Weights of a small GPT-style language model, trained from scratch on English Wikipedia.
Architecture: rotary positions, no biases in attention or MLP, gated attention.
Training: a variant of Adam for these matrices, 98M tokens, 12006 steps.
Each number is 500 + 50 x the weight over the matrix's rms, rounded and kept within 0 to 999. Layers, rows and columns count from 0. Numbers have three digits each.

# q: layer 12 attention query, 128x96, rms 0.158, rows 0-95, columns 64-95
# k: layer 12 attention key, 128x96, rms 0.15, rows 0-95, columns 64-95
# v: layer 12 attention value, 128x96, rms 0.156, rows 0-83, columns 64-95
# o: layer 12 attention output (transposed), 128x96, rms 0.138, rows 0-83, columns 64-95
q0:404534467502452463480505456478543473521463471421493519417446601506464475526549515475413594448466
k0:475499502501536521543433533575457533419515541577471411436550485566475519450493455514461485533420
q1:562420440447491455509572554433561509497481498466487440508467491522552497520502547524495463486451
k1:434512502510553554503608497505510443540457533542567468422498602566478459461532466421523469484496
q2:411588606560597525459459416510509526571467447533480551424513478584495438453540507447585526495523
k2:596524512438500464442466494539560479499565547521473469623511500446579502505484439573496505529582
q3:576498466467477557569493523497556543484413505511484508494528482455542437541450456534520456419541
k3:470463463546430510437541510443537533566411507482552552519418567493493584547513474454543468485487
q4:411491489485520439421434484557447403484470499458553554506496600533532480509511476464554533500420
k4:591529516523468519535504566521479470480585467580390437496529440459552471539503491577529429515479
q5:490533457439524458594508507510502497499510517496388494619561432500517491467534424525501441456515
k5:466570474524517588517614469443538554543431540454619503478529553471446464517493530464547516503441
q6:502532549502447439504595488454512499460544517484470398606517432503548481470420446554501408483525
k6:514531491512590443545499519553497535458532504500442453554509547387535468561455501563447468500466
q7:550535536489520584464492608644480497542475595533513475421478524435560487482392499565449496426555
k7:520482504526547570462478426464510352577479527431544444534441492504498584432537478431534579512576
q8:510463363515527528468462449532415479504537515445540536468458510439423548533545519420529524440424
k8:486454444492475584526515490551520380595388474441581536436467522604381538577650603465502464508434
q9:463521538403509448500601471454495376539393510500622465620532363480508581520572677554561620546407
k9:430506449490468526510515444488578415619447489445586517507486528510525434393552473498610621557482
q10:580582540487558567511580440533531490556544554499508458431505555392563502529470407415476526496580
k10:432527500568494520493519550503458550439481492469535501469492500540451439560479466548506466488525
q11:521465520436434536543480524585493473483502527507483508467484519626442412520458450549477534550539
k11:502554508546592518478511388500511437519477432561447469525490403583557561553538536482450519500557
q12:506466430475427512559473515528526421494430460519570480551531479536468475526541532537494485544502
k12:556455500477438474443467442527496493495608515472497475510502540487575509438480461519479530526451
q13:506490466552547589523537407485500455445538564496507551446549527446469464480436488504512482551560
k13:444528604429523448606566465490466497475469474504514528455496430565435449524490450478484449495568
q14:395548508350429501549634449399496370499515371518581452633486418508526533498626534521535469596587
k14:493531468557493484451482504517500566435585567499478526430486515505514441586442496477516488504521
q15:518511432475526521582508463490530488504502475536515493445474481393504476522491608465495515551510
k15:443521526599444458538511469447520411480452387511532528481576495506447320624502522617528520504460
q16:590403496560509560486566499394465550496413493505429578538468513504454481540483497559542536463449
k16:557562500430504512544527534488451520448466544459527522437486522444539513564529488454543489511498
q17:576573529511588491444574497480574475508548492560458426591520458452542496482407454579521453513578
k17:539475391458470542492582465440488486528454502463532583538417511495518506480472531465580524512534
q18:500523510489533574390471535543450396510492590530550510468428490432587524391566419346472507485481
k18:449556579486544478488488569498576488359551570489442448585545450486475518458460480523428459541581
q19:624504478483469504607524518487507521465560505579459442514558468457452523570376528575459498539485
k19:468528411548484580505529448499508407543472486469544540472364542463506578439495475437585615527539
q20:582488463507483580541530461463487513475487506403526606452484523485449417449524517449563562486457
k20:491469458554465462470541480370551490589410442483541616447460545597464514492570566473490574470405
q21:354442488558491436484413392504446447527521397546528470542554489567438475524592583510539555515513
k21:508496546517456369601476559596422539438572548658378467489567480433543517437498411581447424552538
q22:556541480469464439421458499516514575434489495516423493553523446487499456521459585608454465519499
k22:602574524483574487446464512476542548471529471499487405593576510509563468493448392593425500502536
q23:481471495508459558512503429466575518540412538448579490520424500522462485534508327479494523416540
k23:481487423530534566541537509356479501498465489483517571458451512568427484497509574493582556457474
q24:485497511507534501541447487584488513524545501540427465530586531426512483562532437533413452497506
k24:450546598522523427470421486609495570379546522576474415564581459389570437496457474593408397569538
q25:472506554378404554454523522515463475543504546492387511546420477559531533448609418608522554465542
k25:486499518560558445511559533410463470454526489519472425522514560572523467645494505562469361526475
q26:510522536488497525516486536528516424510489501568518475457509543518510456502414472530483550444534
k26:530424493564477541551523497561471464455505520447515468485452511539507565470534493482446439499470
q27:529509536467400549512510530522467465495532392515538475580494521544425371523638519506522478480524
k27:478491488498478544530505492451512480458484519498448488434556545532549450471508486448555515441489
q28:417505441494537417537425534503492372520393532445539570411554405530551466514594573466471488555444
k28:395558522431522529473473449511525520570503503597494500525532440479525493431530503494489485481476
q29:529513510464584411498512494496570533470485531476520501567557422528450574510501546502517529505481
k29:448542482483525448488480480480456584560522525468564467409507421414463546512513542393450442526558
q30:548500499515504501512506399545521464536481361582483500527539498443496462474490493448541513533478
k30:511425518463495599556382463546498525555514554447517562508480485494569497490503464420528450492520
q31:462396526520497520561539438546566437423501417390550510450526496577535426544472513498517504546426
k31:537446606546514548477552517517548452465501490483460508508401472545525501552536542522532575476482
v0:532503522520522585485488495521509476484485477532548541538504494509541512496482450442426548518578
o0:553442569527455521499553518560491507500626546523437457390533457463471546521421526508530575519583
v1:504460585522556576504530515510548530473466527458511490425522550574484526570508537434506529495498
o1:481497468446481534535449494526590469524504472432465592610524570512533504508488455524477466513422
v2:547562521562594507505477477478533446521449547504494497539565499444493483419528572483448425526582
o2:482518426543517538448426543530490465569502552561542477509452513526398517528627471442441505467536
v3:536517429428506516450531551478547534535495516429537521582532537547466543483480449499443470546489
o3:519505495500583471455535524509453474485555516504453504477563492498430484494535446432477510514567
v4:497479481481495464519508403458475473448509514563416572551553605593454477520497445473556537472520
o4:585546506478510474494484478516409569419435542563516529575438600514525483536398501570440412512507
v5:513527484435569517521492604472527507511485571525501471584470483487499535522473493452509472466477
o5:462523433451476523459474490502557366502442514559514501536503499507490472480684455473506524553459
v6:467487453520510487443478466508509499509426454533569520441525493522443506494510513554500435547509
o6:540503450508560494518523502436478485491528463545556502526517502470448486467506499521455451507468
v7:568469521494398555510496501512542404519548559527475558448536470510546564471545450573559463519550
o7:471663521495544512540562496499453488435460546482501391513477442446462599456478502545492516526505
v8:486480511500516545500511562525486435513547453503490453511531446481510508441522533512536457487557
o8:540527457481462614462513482476574466529532516455504536383387449510500498563353568423454540445557
v9:594562507461532489571463518470536541516467552450564508516542516531485508513524512526469475540486
o9:576541423463523510426482524544473502510513535495540477619534479470545558377555478528556414539544
v10:565468478461541481428515519504486490489519531445535491562517414509485531515532547457463507458500
o10:438500426472425532525542462549520540475502482446448590512478452449499400563249509442452490514485
v11:522531494562450520485494505487506474522483438473491519454536530466522543552541543523518522524468
o11:550515535462529543511480467566550443461443527452502586562533523460583556469531491563517502502453
v12:510556490449467494480489561486540564465510593499521470487470527465536505490460482556518520479520
o12:508565496449454478469497534521471399510440567527532406539539475532550566453615485500530498539471
v13:514442504505482475560518565494520436423552536484438507599508501487462518507469435386536521536528
o13:501446524449530451472482526472565462379465552525508499553479510519487542426565487523561512495495
v14:515506442475549569440558433543516455544442565456497502517548502385465488430511458506532405512568
o14:533449455476520547436539585486498508598535440525492495480574499433483439520514496523507571542514
v15:517433529520510520513446515494551523528532597492527546410497560492542412529533553463576524462542
o15:484483483452463448485529513447436486435515534491474501606521435501558583446587553537468474517615
v16:464446510572433444458460454513386490435456490579510551430533457468517534481551516584546510426498
o16:561493491499452436533567458498485406484522490554520523553459475453614532486348557510545567489562
v17:500518573465444415430516490596503436435472510505442482618492489460526503471509488560478548467403
o17:486435445490457510514510447560576602469559508480432521425476565521512466568519478458535440468471
v18:535503540470512546477516449547508481571498607512565462541567570498440556506492442492472511463552
o18:494552530456364557448459590511432467592554536567390425523464491466541603488561453489431562496533
v19:464518546533450474560576568482499461480448535432405502479480493533528536518463427500527544518477
o19:522534490565453399441540484454474471410405533521515454600576456479500529434495514543561513518512
v20:449461525483428477483428485537437529468448526499523483489522514522505491533495493520494539475446
o20:458464519478512519496402455506526508552508499555420567440484578567570476528495532528513581475449
v21:475515465463537454438505488436452523479525595502521489514532496477471435529500518473511560477441
o21:500435419463503499516478494512478601485491502496469607479505531528500448544428438499555439424452
v22:423578620526568485540512469573471498492451461499504467447447480459488515583483552513472510603516
o22:575466471600500478527527464485522470478489565520500482452571462474524463541503570521548520440551
v23:457474505485439524508495493411445509541557488523438419362506556530398471550505532525523539527413
o23:493592555461485478450520430484510464432410537505404466479443561528528472555577497505489562438543
v24:543477463496389479515500497415532554495475467540458499493414475549481489436415473472547394623488
o24:538475470495420515526515499462476410451413453549574468597501412456565517490329538439566475597537
v25:536496456593507523456506479499502509475532529512461543451441446523520565541553635493514411490472
o25:558498482444539448442471514507432489498505589449557411405490571459481529622604672540399428550528
v26:503545429507482573450489486492572485517468545503480477457495494526539517502535555466512453533457
o26:495630443470516509442548635486532430533464481506512390610515346415516550518462505379478518549567
v27:516494439522454585503506503512558560441581512490442520512429558496415480470453499467508543479487
o27:515585565474461490467515522510486422494506563508540399595492458457501596397567513499551466482500
v28:489545500567445516571490433471535503533539545502510466511451504514481511586504511527507545521508
o28:453541531530393558543476476575513506548421462477447554360423539520475449567523482561520431393516
v29:438485526504499542497485575542487520516451472468576469432496485521496492487514466446491503511547
o29:441431513511538501529453456495512549505476453497453553355495470528484415536503509443483515443463
v30:613561483486530510539462518484559522528518494517506490575474487486561485464507483509463450470538
o30:452502472448450578463473515547406457550469514529509520529536542458528567452656494477577415512540
v31:480509512470522472535460475525542501499473458444471539471529491501510466492576521551466385414467
o31:469476498471572493516424475496530572506501450491523522484519593516468453523561492492459401449474
q32:402482542456396559507498475495567503565403464592540468510570480551481507594566456371558409482599
k32:520480535557462452464475535490490429576472447512468497584524534482544510473500439499514442548490
q33:530506475467522286478574401529483556391538437497461513513447506564514511516461454649475513440477
k33:514475511501578543543481443536495480472448510444584514555482482509434460458573546557573533454479
q34:444472430436439608509539477494460469588509490551490488563532482517451580478581513442525506494446
k34:517547528541471518471480494487536476522482532448514479495510525489496491515498479539555486567483
q35:578562431497565462514560482566422532449469529556508466514597562514569474574505510582429497539505
k35:528468571500516456513506570458525499500468558542508465483526595492505516468468475503484519485551
q36:533581545543481458516495429492499536438532572519494541513515563406546476496499514566481445453477
k36:459457478458492497529516580539479469527552534518412421560550621468401562495564410548521579518568
q37:497467565484524648581452540499470528517454568476524524472548430618574527383510575442441452587567
k37:500555446614463610567443564490543495539474494490493457414502632464540534594457325423430551436581
q38:503441463439458513470612534405426424551564472520553555534404514508566512459513465426462565606486
k38:469488497519521491550551428499455443511449627491560521467467497597506562467543433386532508517538
q39:418508572530520516515532492478432500436528483535551509437515531474527496535534496478470490594462
k39:497379582497437501526543416535468540516561464525444377511651625447400500569450432456495427582517
q40:433487512489426561578477490450533491556463454490551478538438480522451553512491500494528493438512
k40:513466438444546534457503544467571468563422588453560577601464396624550568499602484524445476535432
q41:464521434463475555603464543538494559530501521471424513484497555466571448542460566505360532439487
k41:554565520527475465496543515493548514462516481541504475485592398572526408547463416499457462396501
q42:502464479571505504583447446409485525562531466520553508486545454528586398549458459386531444472534
k42:574608517531583474525515486548569524467462502501458472543415475493595462496548452628503512464447
q43:497428475561430440499492562519475541491553523503509524513559511519525479535404470466461537503522
k43:477528531493444451458593603415499524479512523586506478569567549452573516452362415568485541470498
q44:474521439516534511537344535437514555492451497573513505517505412481543450507511528539554417491507
k44:531557485447459520458436565507511537474500483469466522455573498429531497495475482552403408531455
q45:523490445560561424568519477556566520434522511494433533567571469516438492683398542557491520458465
k45:538534517495448479486489524596471438510538514468406464517407490408501520399446508604454488471438
q46:571388519492472505476453445460515566448576503509466472530379532530444431458464540535554475395491
k46:537435473512517450558457478495454535384608490452438498525428606518466489460393469461544557530506
q47:491485471550636514499516581488507537501477568450511531440490424561512557550480441444428567465597
k47:476407483465489526529424588448459444546538548460431432520438506406510551486432464449404504563418
q48:500501483425506488445469576459499475548519585492498481513469623490525514311473400497411614586555
k48:541468480482562447482490522465487512535517505447529468528542536497532489467520551451514621528415
q49:557486527526459395467445489536513595460509492563480489617503518514439477489389468518484502501577
k49:513490493455545539515525483481500509502521501530505558497488455510492462531527534568537486455491
q50:571497511549515498489514521477598482481530495568506491490508439494441457551370542607499502466407
k50:471449520541487517441603455486489487527461447520511462529524488495488470497533528489496516542452
q51:498480397368484587539515455521501559464457434529534548564493424472368515612515494548493450461528
k51:507502514567494518522460502506500537523526518519497477491546595438542459519441416461528480493535
q52:489446453444462552553534446436503477534452462484544557519478420496439538581518556454529458453418
k52:467541512505518606508490514476591478512461496550537480537527508532495512473489536441486426554447
q53:498499536510447468504482538519594539500532526509470397471507548525464480465458499528488492445610
k53:590484538484527438441470522530449556464535407448377514461570343553488412490506554534476502488481
q54:516458550617511675470404548503582464621491530466564450517509525551577506451484434483487522504537
k54:609440406423460506488499439449513499455488486525584500534533502633433461453453509472616447492589
q55:521388480506546514496474569504566472516443484446518469510554521564421479547441513484560598525486
k55:509532478450412495547555528399522510493424467538549542513480496508469497406458542563513486440494
q56:484497545469521475553489453595457550427528446533439477416493589436459450511513504551449378505568
k56:404430613526435470524443445616468484530547588559477462501515573472509516534558402509427556523579
q57:426526531489469510556472535511426517560490495456415547476526484449577499504501410524454490527429
k57:463571496479562508619438456503568418540350478479451460424518448421419451505553571484496569498464
q58:557407495517565482471508585455542512452457566497521452512577498561548477535459466505509522529553
k58:556594421461499445446492554521550506445514553492477510499543334436492451561519520582442480483435
q59:464502533426498552535421450488466446459554486507491539454487502435498564544536515487635449517550
k59:461446511486470482509478467571522482512551516517508489541552662519403558498520480466475474544566
q60:465542500393594533506535491534538478585521544501569468478537594539607554455560611525418506546531
k60:555441590410377444573566523483478446492532496618582485631596403565470561517574435470570470534503
q61:508500502459483520443498513437479520565482498479456517541546423525553454557532512498468416487534
k61:512551466488560454437516469570530453451502482585505524481494366465493510486558613585518444575476
q62:464545466419518437489429442495560577456439559534517439539475488601508463548389521529462501394503
k62:476517534432438453551571530446474617419442535461553575517568418556508470469486494584436561418539
q63:497422482579433442609451466535495491555456394535348510491537476490551471681500455513490409432497
k63:472562439566508429360473577509493424497435483535579586520472441457634464453575537523464442501410
v32:504491461538571470491538516482532477483478509486491455492538551538412498446530522482554414516476
o32:421426549566428567503484555473579494521487470502430474540542432501470606506443517534420486500424
v33:517439484499417519522512463520489470482484494457509538496519481442436518454605495500578487513512
o33:424409530466559536481439483597551419402453467553458564486480507483427490495511521536509442609495
v34:459454487446516526484492520491411483494497385463578561501494622527502469503535502462483446585459
o34:507489477411547461496484524485494567416465540455516607547434516491533504520414512465439463443528
v35:438476446502521528488497513556514533482549491501480511512417531567533535536461582407466503506488
o35:545595445468444452494537404451567525508551495454472484517535575525512613535431541408514463443464
v36:475471578515437500513522486456450507498499471492547522533519534499482512501532355612466456432513
o36:515460573469445484496535459462416466435412462509609516577537437408533533490603458586413436563508
v37:541533570448550498441494523535492504495554534505510501498512425518530483500535460478446506469424
o37:511562421480485577522542416478472626531445458485566418573559534382536553559560493536546401498477
v38:463444452485440483509541509443503469467508512409456496520452631458567471502553429478459503434430
o38:513537485471440535624483499461461521594502474433458524556461614476612458532568522431462531418378
v39:515479501469583528501472461525486532516514588513594487458473471460530560505522625430531522549589
o39:481388436530523515503519456580462470555512506477541519400468543451509455448501448454562568587433
v40:498509442468554453501436534544548455485493481608481509592536387406538459420500613551523539526407
o40:645562428506468564464534434558535588575488458472580454443511487521489507449501569439445496467511
v41:554504484489481453559471488493567497523474542515473449479540496470523455485481511570518526436525
o41:477534512500579496473513484578484447506475546615566409507544518512460505440633473558540536527502
v42:478464507470658478497483522504476558523461503520590512527453455490539499517510426499504503600542
o42:451471475535518523554530492539448591544540514473553552487481588531521485515506463465394550588544
v43:475435500582408493553502486528420446491486519501508543525418593535576505405465529607567454555494
o43:569465507432426502479584395515400499415463468446523490491518493553512493478474607497565457459533
v44:450502509546582552473552517491492470418493463506525561431565488580520489534550431471524512555596
o44:522500543456573460552521450541499478422566497537504564533550565533504510603393448557513533488532
v45:495596450566477439529509552472482500518454438470453484535497430523479474530476503410443414493472
o45:468452539580584471609454572507530483540489486494467485576490553527473571487481475552522551532470
v46:454502490585546563461525442471460470550489530470520507511457460544542523503532448486450445436448
o46:503562477495482556455484336501480540542525533554510406501480529479559517476614517460532555435485
v47:486456571531553505561531449581412558449531435434492567382450484480540454572487484500494505551507
o47:570510503489493467548502505529514521410536455441441543520479465478463520513370518470508418461520
v48:526451544538424537429510528529590453529546585539539477417576494559467474421522626592500523499549
o48:570474591478555549386572496589448483419555500498609419504532511495434458425430543523644478589459
v49:472539478491392461419504419545562482487557596508485516470475496540552428556509560508388517513615
o49:423470548506568532530425458506544523519512548509552562513486562533419533482438428657568494555520
v50:515455565446459484498511542518498483522534469472559526553512501445566572449555478555512474523504
o50:580559475476432521476582490399438536441510526477549478593473474393539497430630498390442459442415
v51:509510461522546482464509486502470581494449442516542519506494433541496522501435527551541506469569
o51:553469475460507465487557475506475528401506477542401494532458497486475504570376553469495508443547
v52:507507526470436493454464461517468493553526502513510474544467485523439569458539573483520463489475
o52:417467469469497504584481496525420472511511549406485559510515540541515559459602561448489564503539
v53:494487482428590461529496553454425660445500453449473539588459541499478437517447493506498517408495
o53:509473445433479381533476517447458535398497490515427576627512530433513561528429550407387484501484
v54:558519444498572533477493465505464488559503559503517512488501506555521465454550501432523513503463
o54:431499485512571522437472458546563549535520571576570546454554534506567477536533434563478550499547
v55:446490477428449435576484432479501494535449444503487507600395606422573468535497501512434502492561
o55:493518402558546483564477475394517567588513514488443616505476595592511427469560544470407547401458
v56:416464482483492508485507531503507496453508428441483512534427475448533486438536535470567507525487
o56:472559380486557501541469551450502552504501348412506642518555453569495491476471466624497437286410
v57:475532488528447497475528425476566536444481558543502459460462509487458468581470482559436497513556
o57:531469553456563457517455449380484452494508581541463465391500575384577488628499541518495540618463
v58:460419512508442485514493449535489520413512418507467580457499469486462447531515476494558481566487
o58:523485528465468477495534477496507513386489491494440575524510427431474516523387522519519418497499
v59:536521410581507465546525611508518553490532431465436479438531519512535467414395633457451426551343
o59:537439440561527508426573448460481556490520448504491423525509480472448490442363543446540515486422
v60:482515492523528457523446480491536505500462477479415520563450575495541502489459445510411417488411
o60:509496495490457540571432541530567573538451522446542530631427545547532438510448465451554493414499
v61:464530516444562490552470515524536456524463431478507453468526513416460484533507513547519497493464
o61:441496502524501448521455580523523419533410397415533512421508419612504446603590515467464505504537
v62:461478465512525428435522428509531546427456472398495447477431529493570533573503457429516486396473
o62:528562576487411483464453433468545621498510362530494381568385561508600443496467570497456569438556
v63:468565552397443465497479518523458515479504417521499441557501550434509496512484525605400564470461
o63:508510477557474500471526529433520560527557536527527556542535610435527518465455499474468494399455
q64:528440469474521496501534506538441456520503491434542537643487448482602496433524547477475555489551
k64:558500512507458544497498494522524464545466475490501521472462481512537495497490442487470523429522
q65:543449465429420497501505440553413468516469425502458529592503411572510552530568567478544527511508
k65:556487440472534522508462496487470488543542517490537542516442567498543561490514524482532492489396
q66:410512608506504495554460574506524582508500523513498501398529509517462495517465463578514476507480
k66:485486510540486482495486452527514447508483506424438611531502471537478447510465506436519456507593
q67:485443480437476474536466404436425385462537506478485565586516460406452543522535572420527605596521
k67:514564481484604461497521528484506590472483534509462489532561515533452563448500569566464452443468
q68:442490459515520487494474468432452468500449481493502510473443606461480485602479483427589519564468
k68:538486532460450517444510483495540380517521519481486514503499521482532555499508530485503491538475
q69:537457426549513468453550539432487525485455552480442476553507515421550517409455444393515529516486
k69:563503504522443549566531524429507364577509471529474468489515406480499535546474450436575495532551
q70:525516494457451544470560477497542533503505497533499503424511483456472443494423510515409503440462
k70:500569556538562522544482518521546495419470571518513452490526510547476536465539509569527542504526
q71:526455490490508436497537495524500447557568512578506531540572411517559463453467511470500481535506
k71:472509491485500497473497477543459474490476533565513522515517471514511448464544516549519477511500
q72:510485491470437535519538457520514462590523426490498459500482495518440538586523545407411535492503
k72:466483495524480506471481556476447543502458490474471531460497575426466430516520550446577470531466
q73:499518473408593484508566469418594400596510511591474438579498418528557579369531473510484544470540
k73:355499450476535521345575518471526321608519533666575422517412562519505495522483430460535571515538
q74:600543485511542446458430469512468500452469556536559573498584504484542498524568530481379486497487
k74:429505491458441378421558455445524570457493545512494515508619427362494492565541447493371440541484
q75:468462535499468444444590521488470497478562484573514528597515436562484542475484455541510565485556
k75:495579595508513447471588448464585656452477538573592443566516442583487480494449543557536548452595
q76:545573430484535479545501499477580487580526572453518535565378403488505533569553581431534343405384
k76:472513400545633487457479544574582389648507508555580400564388456565531558519493442541426599541413
q77:545463355527587410423472381492499451511596489540469515469475546583456458609447614497466521513474
k77:523532511490510392490508408511560426512510521528544497490468560471520521541456506477476436491518
q78:604492486445524445515587488443529581562521552565474495601457464562443560521550525469375473519450
k78:542390449536509426474652409500477388480597442567544536550538481552522488540556618412550458546489
q79:526505534521548595541448366502559527552623505466408467418541526535567523526507567410475556562353
k79:534467556547548471575429494601498465528540544535436440539442560580473472517513551496518454495392
q80:500459505564593478492545563504491445526544477448545516524518525524545486419445510537453493453509
k80:575510449574422554515515545429581487566501471439414560549504541520544434547469540453550474468503
q81:520529554528520528515488589565541518492468511482530506463554527510527455532451462526444445429481
k81:451518515455543481480512557493468520439509533572505412456510492445512493520515455615508492507504
q82:426481417436472517435449469387484482496528479517489481442380543456473471518505449522548520535508
k82:447534495494502542525499471497480442535540465507472452485474507452500536496470536477529483496518
q83:549533540449456455568476552524466511523553540488498514560544463562569502479506504545527430520562
k83:465470532474475457489505422470450536456506496493473445514534484529508521512492502518561489554512
q84:505520491477468518464537459495506455520464498523502502486536455496511517499546555438511500503494
k84:534471434487494487559483533439480562556514477444504536509482544487478517547452491383535485493471
q85:456534492519548512515514530555517557494489512551470429455538474532522455573448458515544422530465
k85:472492475565509523485485508518547464533540465492488534473415523477527458510446560482507474478425
q86:445551558536514449481493527474513541520434500437502447434555569473484547481478448533548569533543
k86:513472508488519485501497558544497519443485500447442559479468491522516485514502537574513474482498
q87:524463450458465532435534482403463471530578458431478578504454478500530515511507458498520568553435
k87:490480465534473502509472553463493399506494466548484474504500510520509516485448467447566541510533
q88:492499570523535466574480530554512579487551584507469446420493487486512474519486457557440423496538
k88:469457583529622474460430478613467508512454541618430439468568511505501513521520502613484574525549
q89:515470478506561502591516489399545556498476547482461542439410497521390507405509554521500541531485
k89:557555557476525556654470488578548499501489537465433380492554462530475643448533512657532504513539
q90:555499437515577512581493476483548444576664429450351478389444421464434447456439600493553385590477
k90:495496510558481498540414479537516395430619531471510480433550565539498443498504520482449421482517
q91:622505459484400502501529460571446431580495529495510507482500519484410504512515412467541439416484
k91:482501562486444484491489437447523330461483536516452474439536461474453439498561610513633523479412
q92:387506501363439510473579583582371571453522485504521611487417488542463582499586535506420498479534
k92:500569465525461503606619403468548412517593499541519455498432433467505520510532500308412517517701
q93:566405443504497419569461493530541473401412434376540476521576493519476490443478497482528492442471
k93:547523570478536576376466596429590476545488610505473438605496499403531613442389448707519571460413
q94:504613459463472511516534530450474550456485515468426534549467420408424532449494482524545426479535
k94:512513556465416626545529456428581396589508443553386447500430422514513556507465496489470520484546
q95:457438510464453509569345449502434523477578493483440520566589518442498401513436569555530554544470
k95:553467556523463558572414483473508426454543565535423509546483514482533515473469532490449593422511
v64:576397497523478529775547579430382534451534493416399543484485540480495444530469552371410618404471
o64:510514603552501399485469598489553535483511466519483571499464470488454523550400520444505493455489
v65:527581420421510508430567580431563514467485514458498486570538467370513398477509507448555466548630
o65:582520487533465476482590592496539424439442523424497540427474470521442455554573492522527514527553
v66:599475590483530560507570396536467532513525493499493489566542532459489507605463530595453556413322
o66:559521491476500484501518458546562494441562444532511487562531600517475437593475399535484407496523
v67:477326627523570520359493523487444533448400495524573519455519454559501574372505382518501476569609
o67:490441531535535472466520534480428676546457441552537491484482489550550503433341442482416442515533
v68:503518552630490404554511603494623507477498398429498494395576521587462392470464519411531570490568
o68:522445503583535497470519566566543511508552552402485573466565481525478375475363584491533594503498
v69:674563552444507510463440537434466426486511414579513520619479533482482519403509471443533472490471
o69:459508466510494523492465492497486642507487550513511502546478516548408482471330449501509450534478
v70:573605442498574503504514605453513515429418510524471531529534457522439428617555486453541522456456
o70:544497537520484496463458534602475332485456485477433475466559441478462503493637537503548544480483
v71:635522626493508555453552503438471577410515409499496449575493447524432550515490399569577535541483
o71:607448573558518466506521503397454484455415507430477486544532461482448510482567537472589505537389
v72:528466568553491454578502524443471483450487444519540533583539563473569670484552500555419594515407
o72:507480483501533463494467454481513402434561439553497553484537486497493503499525479560505479516472
v73:429497511576431497561520576540526535497525347438444491493597557467508517559475397439514444483431
o73:516513543503536577543476468457518608555480458521459452470500451547568499490357474469465419480455
v74:394553404461498485449417539515501494546542484579526461618423492424541535459537521516449480570482
o74:383584499440494389483584480439471469457500502483532476453479454496477450514585388552603453516554
v75:492570443538481458534673557450559470499484530434500430511478384381522541413480466483613455500641
o75:517487514464454472558562547517497361535465534485505479482504450423533522533596520564542476508560
v76:548499596574521482582518528468455459555560455419442526449461500545477485531457475437512480429546
o76:483511517502546535494490472466463709534454465478506494509453490534508504553323479477478497462477
v77:589460479538450573458525532469502493536483475447440504441432469519518580456496515502482456488491
o77:483475500506512510491526505473531710431444539446516541532473494483467498492352409474444476506511
v78:393393552522470557508528553535415446473583599509586538483544597442592444426523536527539509488549
o78:439492446504490414513445604490533404548436467546543518478478457435581510502532616518515438484557
v79:550479470484526460442509616407616506501475469482508496501567418478464496585522483428465513467432
o79:572478505613505527502505556564593558548477504402422531495560417523491446533562514483545480453417
v80:391526483588490554528421485510588538488496416473534439497542673501463477583456500502549583594468
o80:489476472544495541504493486468461419489579504523458455509534527486448537542616544451487619482481
v81:521557430465490504496526405488458516461496460543470505436491462495470507615533475471470474547671
o81:484452499463563505429479436482413509408488503603466448520493517500502509456467461516586581435537
v82:484425519403430446373509453480517495425487458465481528527481461544450595479534522570550508411531
o82:505443489449475469409463509414591611516419409462498454578532470512500504432382554575577414581480
v83:458428489532423514534567466506492535460515549452547504448538626546484445585503530562512484498530
o83:583443495463489580540541528443490666507512510407489533453469536512501477491393519480493503511518